config.toml
d_model = 64
vocab_size = 2915
bias = "all"
optimizer = "soap_variant"
beta2 = 0.99
grad_clip = 1.0
warmup_steps = 200
final_lr_fraction = 0.0
doc_mask = true
train_tokens = 105800000
dataset = "wikipedia_en"
Each number is 128 + 24 x the weight over its row's rms, rounded and kept within 0 to 255. Layers, rows and columns count from 0. Numbers have three digits each. The size before them is the row's rms in percent of the matrix's.

# layer 6 MLP down, 64x256, rms 0.2, rows 0-63, columns 96-127
091:142134124059121109090133147130134121119136084115166119148117124125091121150114105167150146135122
102:152120133089135092117126130165151156133146148130137080130133124095136132144114123103132171146146
103:150146110095127077183133156145144136137139127084121108158146134123131127112119110159139167131127
105:115102126138099095085148108079100155177147130154125134115139141144105097127138103104102117150105
099:122150096087107184095149131139100176154156157121160144113137122140135109088125123101118095129121
095:113135142167124147122097120107137074159085110135105145110105145146128137119126150124110138142115
101:143131158116128148120135164148141172118170127097124102147152145117127145128105153128132113118157
093:154141142096124187153150156136134139132177159153143175120116148131142117112125113149117137118153
091:128168089123119104164137142139134109119132159117137081110120127139089117133127108113114150102118
083:145110154194108109121129149148150134131158104095158109131082139107152140118168110134127134147132
092:144122123169145171113107155133149129157110150109169147152121140142088138152149086139112148096131
096:124151125180136189147111125126123116129101140106075091133105125103133111116206141095121114125128
110:143119160094119105182095173147126117146160155119081141113118137152142138108159135117120129166131
097:122112148203118143135137120118117145144167111092119123123126118136115117131113122123112121104106
100:136145141110150158074090140126130129104129108153131167121138143110159119096094131107116098128120
112:125157153142105122198135128125122160138096167092149151142128121124112114105147112109092115144108
092:157148149197145118124158155129137119086130101118138129152133143168119134142104147111140154115128
108:131117137082107152119153143149139133141153163108141120139095150090162128121125091155136117130131
110:138116132152124145070090137126120125119127113112144107116114138104132109134129086167137165141141
111:123118132133146162123119119137141116122134146143142124140121131169157102163121106135180152135136
096:128134120171128115185134116110109108166146138145139125128137133127104122112143147116126139149115
099:162128135138133115127147146154156091116145119111089117115124163150159127162140139155134123133143
103:150140129115133127124108149125138129160117102091131154131117137143107141106088086119175153116146
109:113168134114111148152124104108076096126120187132070107116159114190096099117149163123115110134081
102:133132126160128154077088143122135169085109152138112109137138143131088124135140119131161141086123
096:149111147112123088160140154164121148183144156107141107154125150161125141130163158147133153113138
097:122114152102119125038159158151119171128142137106195169119110148167125129126054172122092123136159
093:109085123157099169130095128115159158163163106115136121111150129096127115115122164097076108116138
098:123097101087108121064139126131106120065132139101175128134063131154123102105167157120162124146097
084:124143152089103100118156143136116064100111135150136050115120134147139116116149155118112119117129
102:137160122135157165145131149139133123129154123089159120123096100087110138125148074142155160112115
093:120064153074143095125145141125134133155102130199127133117117121130139133120134105153125148120109
093:117146149095142098089147124131129147115133120162142138124103121087118130130148132141143147146151
091:155139131096124109105129162142143168090129145143153104144102166152153133090084138083127119140140
115:113200089094135143101087133115125146104134148096116100103157109153090099159105167126163146137102
101:108144122136094119111085135119120141140162083135124078094134142165112127109067139147135097134126
121:112112096145092128164106113096122144134096130164129136084103119146125114085106140121089100096115
094:097156121152130088119120140122113153140097184136097162116144121157083141129097127157132126127101
101:122095107145116118106098122126132118091137172137101165128103119116131121089166176117124142105117
093:106163131174116151134144128106119169152133142146101164122184127114120108121131119137152140105104
113:110125139082136105131153116114114112138176161109125101122168115095111102149110145155142131148126
086:152113143098118162132114157136133144105144105131094105117077140121136106118076102123149152095112
097:128130110136123137125131139146134133101155155113127116132071137117183137109083084107145104157138
102:107089111139110097072124111114091098166159079119117101113115132134164105112145120119119141116141
088:147124144121107169171126122142129173156135127115159142114146127127133134121133114108129123139125
081:116113109089120133107140132130116126151114102195160144121120136138107108146099196134140136149122
104:123159108158094158191134135115126133156084080137120129126119152078099114102136114121113118104115
103:118112159068105133134126139117114170165139109147154132126145125141141106120127139131122136098122
102:131097141140138136114114146136136122149177122151150187140119111101120130123163152144127142154147
098:134095132089126160168159138129127091124100102101134165132141129128161095136084177115127136097109
095:116155113133126118137091110123113160190133098134084153081106138127123109163056115119127151144130
094:111109115121104128141108126121104175119114149108062175096172140112108128122130158149111106105136
093:135166098152136057141131136143147065135134114105116154123107093113136106131135097153133199117127
103:157135150120133083065147149140134086119088120135157126158159168107126133126142121137106127105130
096:125113127120126133134143131112117113185140123146174118133128144109172112146087169163121141128137
096:125108132104138075137126150134136072139056160117095140138126115124102129086155104125118140094121
101:111145103148108134130162111099112139163067131136161131112096118140172099150094117131143104083105
100:113074136149111100128116136137119122145123091158116161136082104088206111111121146151152156098128
103:105100143129143179120140119127114153067153141135111126094160127138147109114167186102128121174108
090:114193127134099170131158142145123105135140172135143146117138126165129107131132127152139132112117
118:103149111123137115116128118111117092139175136152146126110101097132121106155132116155157181144126
142:152181131144141139150151151149140098135105145161133145146184127121105151106170128105130125108153
101:110138100143117093125120118109124115133118149084168116115151112135103125133071147114161144132134
094:106132096170119132127115133113135138136133072114155140121158109148135118111172105088137130137126